From a checkpoint of a small transformer trained on Wikipedia.
Size: 10 layers, MLP 768 GELU.
Architecture: LayerNorm before each block, rotary positions, biases, untied embeddings, attention and MLP in parallel.
Training: a variant of Muon for these matrices, 133M tokens, 8106 steps.
Each number is 128 + 32 x the weight over its row's rms, rounded and kept within 0 to 255. Layers, rows and columns count from 0. The size above them is the row's rms in percent of the matrix's.

# layer 7 MLP down (transposed), 768x192, rms 0.0534, rows 192-216, columns 128-191
size [103 105 104  98  94 107  86  98 102  97 105  98 104  95 114 102  98  88  97  95  99 100  91 100  95]
[[ 67 168 161 114  56  87 115 169 135 114 134 121 103 158 191 119 182  71 117  89 142 115 127 150 135 103 120 129  47 121 163  89 149 157  94 138  92 145  61  74  97 131 146  77 103 146 106 192 171 132 187 181 133 110 146 153 168 161 171 122 173 237 151 149]
 [103 162 132  71 179 166 115 124  92 132 145  73  96 150 101 130 163 119  92 195  52 119 134 214 119 139 134  82 140 145 140 182 122 139 184  90 171  99 121 139 161 140  90 119  86 112 144 144 147 148  86 106 115 138 126  68 138 121 145 129 135 118 185 125]
 [134 115 140  96 139 142 137 136 190 179 165  87 106 137 123 131 126 187 166 117  88  77 143 129 159 104 153 129  76 125 118 117 176 172 109 162 137 112 101 138 186 205 136 183 146 131 143 115 109 107 171 118 118 129 137 144 124 125 115 102 147  77 109 124]
 [ 91  82 151 123 161 112 144 181 134 135 139  94 130 146 172 137 152  97 125 131 170 147  47 158 131 161 155 156 164  74 177 118 157 190 162 131 121 111 139 144 131 102 141 141 135  73 157 113 158 119 109  88 135 151 108 191 164 154 106 123 128 115  32 130]
 [130  95 123 103 144 109  86 200 105 107  98 149  57 140 143 186 123  46 109  78 132 128 110 127 131  98 139 123 110 132 127 112 153 149 129 109 100 154 103 131 114 155 103  62 216 111 176 115 129 119 116 148 147  99 177  93 138 154 137 148 150 107 222 161]
 [131  73  74 152 163 128 120 107 108  11 138 109 107 167 128 146 106 137 107  98 126 149 181 123 161 118  64 159 160 121 134 165 141  85 117 120 104 135  49 138  84  53  88 136 153 111 124 126 160  97 137 130  69 144 147 121 133 134 160 145 115  75 150 165]
 [ 91 130 107 130 130 101 103  91 117 162 130 109 111 104  73 117 143 146 143 158  98 116  69 130 182 105 106  75 116 171 100  74 132 177 147 124  94 178 159  94  98 158 164 103 117 140 174 133 139  71 142 153 103  86 166  83  75 124 204 143 115  66  69 174]
 [116 118 100 161 128 130 155 117  89 120 114 180 151 189 135 132  75 125 111 124 148 135 104 156 172  68 150  96  99 173  53 190 167 121 149 119  70 138 203 143 122 130 132 106 164 190 146 100 160 109 126 120 140 150 158 103 146 146 173  96 121 123  95 116]
 [149 138  77 183  99  99 132  79 126 155 103 113 166  88  66  76 113 145 150  98 123 122  74 159 192 136 118 150 155  88 148 146 123 124 160 117 180 152  95  96 159 161 125 165  90 143 157  31 122 155 130  88  87 126  95 101 174 114 127 126 170  98 120 136]
 [127 125 162 147 105 149 155 108  82 128 110 110  86 165 150 107 111 161  98 112 147 140 119 110 101 117 121 128 128 108 145 114 139 116  90 120 157 157 162 180  75 133 119 192  82 113 160 121  79 101 104 115  97 134  95 155 131 105 109  89 141 194 188  96]
 [118 144 148 116 154  45  99 118 118  65 162 105 101 180 154 123 120 146 139 132 161 162 167  81 142 127  62  75 119 162 119 212 186 109  98  88 137  83 117 132 142 105  95 128 128 126 115 142 125 113 128 112 179 216 113 132 137 130 136 173 166 108 120 107]
 [120 109 158 132 113 109 138 201 150 188 123 100 128 139 133 124 154 162 142  81 150 145 111 141  63  56 113 117 131 151 152 137 129  87 159 109 103 155  85  90  62  93 108 150 129 101  94 113 167 188  86 149 105 139 148 125 138 155  43  65 153  54 133 143]
 [184 129 149 112 149 122 108 114 184 182  84 131 121 119 177 146 116 142 113 195 161 114 114  75 142 157 160 169  91  67 107 182 189  46 105 141 139 142 174 157 110 132 111 154 178 125 138  84  98 118  88 140 196 111  98 160 135 157 139 140 133 165 124  96]
 [119 118 137 160 213 136 182 138  90 142  95 143  95  89 212 161  98 141 165 112 127  66 138 175 178  93 139  94 106  96 137 188 140 155 117 144 132 128 134 165 119  98 201 162 165  73 140 133 101  86 175 104 172 137 164 101 144 137  55 136 147 141 109  99]
 [ 71  86  73 128  75 114 142 105  77 116 119 188 134  72 169 110 131 109 130  65 126 158 130 102  97 114 125 104  97 169 116 136  64 119 146 129 122 150  94 144 127 109 171  19 144 118 101 111 141 130 105 109 162 140 134 146  93 143 165 124  89 162 102  62]
 [133 150 136 119  50 153  82 145 125 109 136  98  96 156  97 135 168  89 125  99 176 127  78 128 202 140 116 197 108 112 110 107 128  92 130 142 106 146 117 112 107 148 125  90  80 132  84  93 112 123 128  83 117 155 121 119 119 160 134 146 153 128 141 130]
 [120 182  70 141  94  74 134 126 159 106 115 135 108 107 110 128 111 119 111 124 105 146 167 116 137 145 121 114 151 152 157 116 100  89 143 162  70 187  70 151  85 135 167 131 125 111 150  95 118 140 189 146 159 165  89 133  71 125 159 140 124 121  91 134]
 [173 148 131 148 200 110  83 130 185  86 173 115 127 167 137 139  64 118 139 122 177 188  97 118 124 132 102 111 139 104 137 167 120 155 137 217 134 114 109 169 172 132 141 115 139 135 104 135 107 136 113 106 137 138 161 105 112 129 140 111 111 123 138 130]
 [128  61 120  87 186 121 185 153 127  82 120 155 131 163 144 130 104 146 135 123  70  49  84 156 129 134 153 139 101 122 171 149 160 128 149 125 163 141 119 130 113 152 137 105 123 116  77 146 103 111 153 137  83  95 140 111 125 120 140 130 136 140 106  40]
 [143 166 101 157 106 161 125 138 153 105 103 110  85 128 143 209 100 155 140 121 161 127 111 111 119  89 103 137 101 143 120  88 144 111  76 143 178 117  85 134 141 122 130 194 160 133 193  82 117 142 103 124  73 123  89  88 118 129 159  48  91 114 112 144]
 [ 99 101 100 134 148 107 138 136 174  54  98 152  99 167  93 128 102 130 138 133 122 155 193 148 148 162 149 162 126 123 174 136 142 124 106  91 115 117 128 102 115 104 144 140 136  87 129 150 123 133 105 146 156 112 122 151 112 123 124 175 150 174 110 112]
 [136 126 104 160 108 119 110 146  74  90 138 177  86 141 170 197 151 136 118 147 172 135 127 110  98  85 132  95  92 136 129 127 140 149  89 132 118 121 109 110 128 124 129 148 116  41 107  93  87 102  58 105 130  49 110 100 121 149 178 124 110 177  86 131]
 [168  97 110  97 149 134 164 103 152 107  98 115  95 130 112 183 117 153 106 131 100 154 100 117 128  93 196 112 105 142 190 164 172 145 149  50  98  88 129 156 115 152  95 141 139 118 152 104 136 142 125 152 134 182 130  76 129 159 141 103 122 157  97 179]
 [144  98 145 130 137 140 134  93 174 125 133 108  75 140 109  91 140 104 198 162 167 176  95 112 146 122 113 156 130  98 102 143 166 142 110 138 120 142 137 161 136  99  88 198  83 203 116 146 161 117 107 128 118 130 116 104 135 150 105 133 172 127 122 155]
 [ 63 139 143 107 142 159 107 134 158 146 205 123 200 119  78 109 118 141 128 128 168 133 131 107 175  90 121 163 139 128 143 142 104  62 146 143 131 102 120 150 180 102  84 108 110 157 152 136  80 133  88 135 152 142  85 101  66 106 130 153 143  72 189 120]]
# layer 7 MLP up, 768x192, rms 0.139, rows 193-216, columns 128-191
size [ 94 104  99  91 120  79  99 101 106 105  94 108 100 128 113 105  86  97  99  98 106  92  95  91]
[[ 88 167 104 117 129 166 113 181 117 118 117 123 170 152  93 148 106 102 167 175  84 153  76 133 111 129 177 136 121 112 130 181 143 120 166 173  93 116 169 175 100  53  98 118 150  76 149 118  99  94 140 177 158 147  44 134 130 139 143 101  81 163 135 191]
 [168 108 111 133 148 118 117 100 124 147 101 153 136 147 134 153  94  82 110 167 210 123 182 114 134 145 187 128 117 120 130 131  63 100 151 137 162  86 122 175  87 141  75 109 154 159 140 154 112  92 133 119  68 121 150 110  59 119 170 118  92  96 142  48]
 [156  85 166 159 129 166  77 126 155 131 128 123 167 127 170 141 137 172 111 140  97  82 130 205  86 145 124 154 101 111 113 105 116 121 107  50 121  98  92 111 122 122 111 134 118  98 143 121  94 141  87 146  79 142 159  75 153 103 213 112 134 163 193 159]
 [122 135  94 177 103 163 150 127 160 137 201 167 104 143 107 125 138 103  85  98 142 157 145  73 145 123 153  95  80 205 103 143 127 124  88 143 110 151 147 111 115 138 144 163  62  95 166 172  66  40 111 148 138 183  87 147 139 112 120 161 159 151 117 136]
 [109 104 135 165 144 124 116 198 152 142 157 125  76 161  68 111 194 121 169 127 159 219 148 120 163 166 139  83 116 131 120  70 165 131 160 128 127 133 137 123 129 120 130 141 110  66 113 111 102 125 141 142 137 207 180 128 131 158 163 127 141 124 167 179]
 [138 131 108 184 115 180 152 167 166 121 136 126 145 146 142 107  70  91 140 145 140 132 179  65  99 125 128 153 104  76  63 161  89  86 170  81 104 124  74 123 210  81  54 179 109 102 149 114 104 140 109 123 107 162 101 104 115 140  81 124 146 174 148 116]
 [131 165 117 101 168 111 129 122 125 106  65 103 139  67 124 134 143  95 136 154 157 128 108 118 104 114 108 116 144 126 153  90 121 153 127  66 141 107 176  85 120 128 159 140 118  96 126 123  79 115 148 223 128  68 121 176 111 121  94 105 154 166 113 115]
 [155  93 139 103 104 186 170 114 119 111 161 134 111 150 118 136 101  66  65  91 127  84 174 167 126 120 106 133 119 121 159 102 166  76 134  95 159 168 123 100 129 133  88 158  96 109 151 112  87 124 153  76 185 131  95 124  94 117 101 109  90  82 169 139]
 [142 168 157  74 129 124 156 114 104 109 137  79  91 100 105 162 102  94 142 132  66 125 143 132 138 135 146  91 128 209 148 191 124 125 120 108 145  63 117 164 188 108 100 114 128  87 149  71 104 121  84 155 110 133 140 172 116 186 129 133 157 145  42 156]
 [201 153 144 175 176 213 144 112 168 116 100 146 129  88  73 120 125 139 191 152 106 130 180 137 126  99 147  26  95 128 148  92 106 119 160 131 125 102 152 115 112 157 122 105 133 123 130 123  60 122  58 177 106 130 173 247 106 123 128 149 112 139  66 101]
 [127  58 140 135  82 110 134 159 152 109 101 104  96 120 135 126 174 107 108 122 144 142 108 106 130 173  95 139  85 159 142 135  98  65 194 166 141 140 119 112 102 144 134 140 101 122 146 155 139 137 176 117 118 124  87 131 154 151 161 124 122 125  97  55]
 [ 90 144 124 181 139 146  99 106 154  95  63 161 161  95 130 173 120 168 122 114  94 146 125 175 110 166 151 146 105 129 131  75 108 147 142 141 134 137 129 119 157 129  56 121 127 125 160 123 160 172 201 100 130 181 139  55  81  91 143 103  83 127 133 127]
 [ 84 149 110 164 186 154 125  89 128 124 125 134  67 119 100 145 120 137 161 169 183 165 115 126 106 154 162  84 136 128 141  52 127 138 170 157 111 160  63 153 122 122 170 140 136 168 153 105 185 113  79 134  98 138  84  80 167 100 140 132 162 154 122 102]
 [165 146 129 122  97 149  68 122 123  72 133 151 157 198 134 118 163  80 123  30 115 170 165 122 144 167 150 113  76 156 126 149  64 107 132 127  99 119 146  75 102  36 180  86 126 164 142 147 155 143  54 133 169 139 111  99 111 105 157 162  81  80 122 165]
 [208 138 144  48  72 163 124 140  79 116 110 122 136 100  85 135 165  93 111  76 197 100  39 118 154 131 102 142 114 153 174 115 114 129 127 103 101 123 147 128 168 120  85 133  85 109 115 146 138 135 132 106 143 126  77  72 152 128 140 103 111 141 126 102]
 [158 172 155 102 133 146  99 139  81 200 101 130 168 157 107 179 102  96  83 131 121 152 126 128 126  95 142  69  95 153 122  73 133 176 150  95 161  83  85 155 146 106 179  76 168 136 113 161 147 133  95 152  97 157  75 197 147  92 175 107 145  93  68 158]
 [204 114 136  68 108 173 136  98  62  99 128  94 155  92  75  98 123 124 151  88 134 173  86 122 143 123 125 153 119  49 172 104 127 190 135 118 190 160 183 140 139  88  89 167 190 129 110  77  61  48  76  79 190 114 143  93 126 143  87 119 117 146 149 143]
 [139 137 129  91 146 124 120  92 147 127 122 133  87  92 119 105 106 103 118 143  94  53  69 129 157 183 158 204 166 103 138  83 140 110 105  58 103 134 116 106 131 143 152 166 180 113  73 101 151 134 125 118 163 169 160 117 142 156 140 134 161 140  96  79]
 [125  99 153 124 117 120 111 127 115 185  57  73 117 107 207 124 172 196 137 128 120 126  97 109 136  86 158 126 122 101 129 113 137  90 134 136 137  88  99 176 118  72 161  56  72  94 145  67 158  84 153 171 119 165 147 142  80 139  85 164 140 185 120 145]
 [134 147 160 197 121 130  73 170 129 159 122 139 175 147 156 178  96 185 100 126  87 137 154 149 153  70 147 159 141 134  99 106 138 109  89  78 148 107  90 186 125 206 136 141 106 227 167  88 109 136  91 118 102 159 137 143 145 128 121 101 119 111 117 161]
 [115  50 115 111 141 141 119 135 100  99 186 132 155 114 108 137 123  75 122 119 148 116 119 153 157 123 116 125  62 140  68 154 105 148 124 122 133  92 142 169 142 140  99  81 163 133 148 150 137  95 123 140 123 117 104  77 109 128 133 163  84 152 139  56]
 [172 148 103 139 118  68  91 217 173 158 107 119 120 153 140 172 118 109 142 115 144 116 132 120 168 121 115  97 107 111  71  71  93 140 123 185 164  92 162 138 164 153 142 173 122 132 169 114 140 195 123 151  97 127 125 163 136 150  92 168 107 127 153  78]
 [134 143  94  81 148 147  58 255 126  96 107 136 203 101 172 133 140 151  71 137  69 104 186 156 110 156 163  86 178 128 128 117 133 113 105 107 143 142 144 118  99 124  85 101  54 146 139 101 120 137 158  98 128 107 141  76 177 134 104 156  61 128 136 113]
 [156 160 166 109 114 101 116  87 108 162 127 100 108 131 132  90  63  81 142 152  90  74 122 136  89 192  94 116 100  89  78 141 149 191 146 147 101 137 129 145 140 110 172 148 105 118 127 123 114  68  94 175 144 135 176 122 162 133  65 117 112 185 145 109]]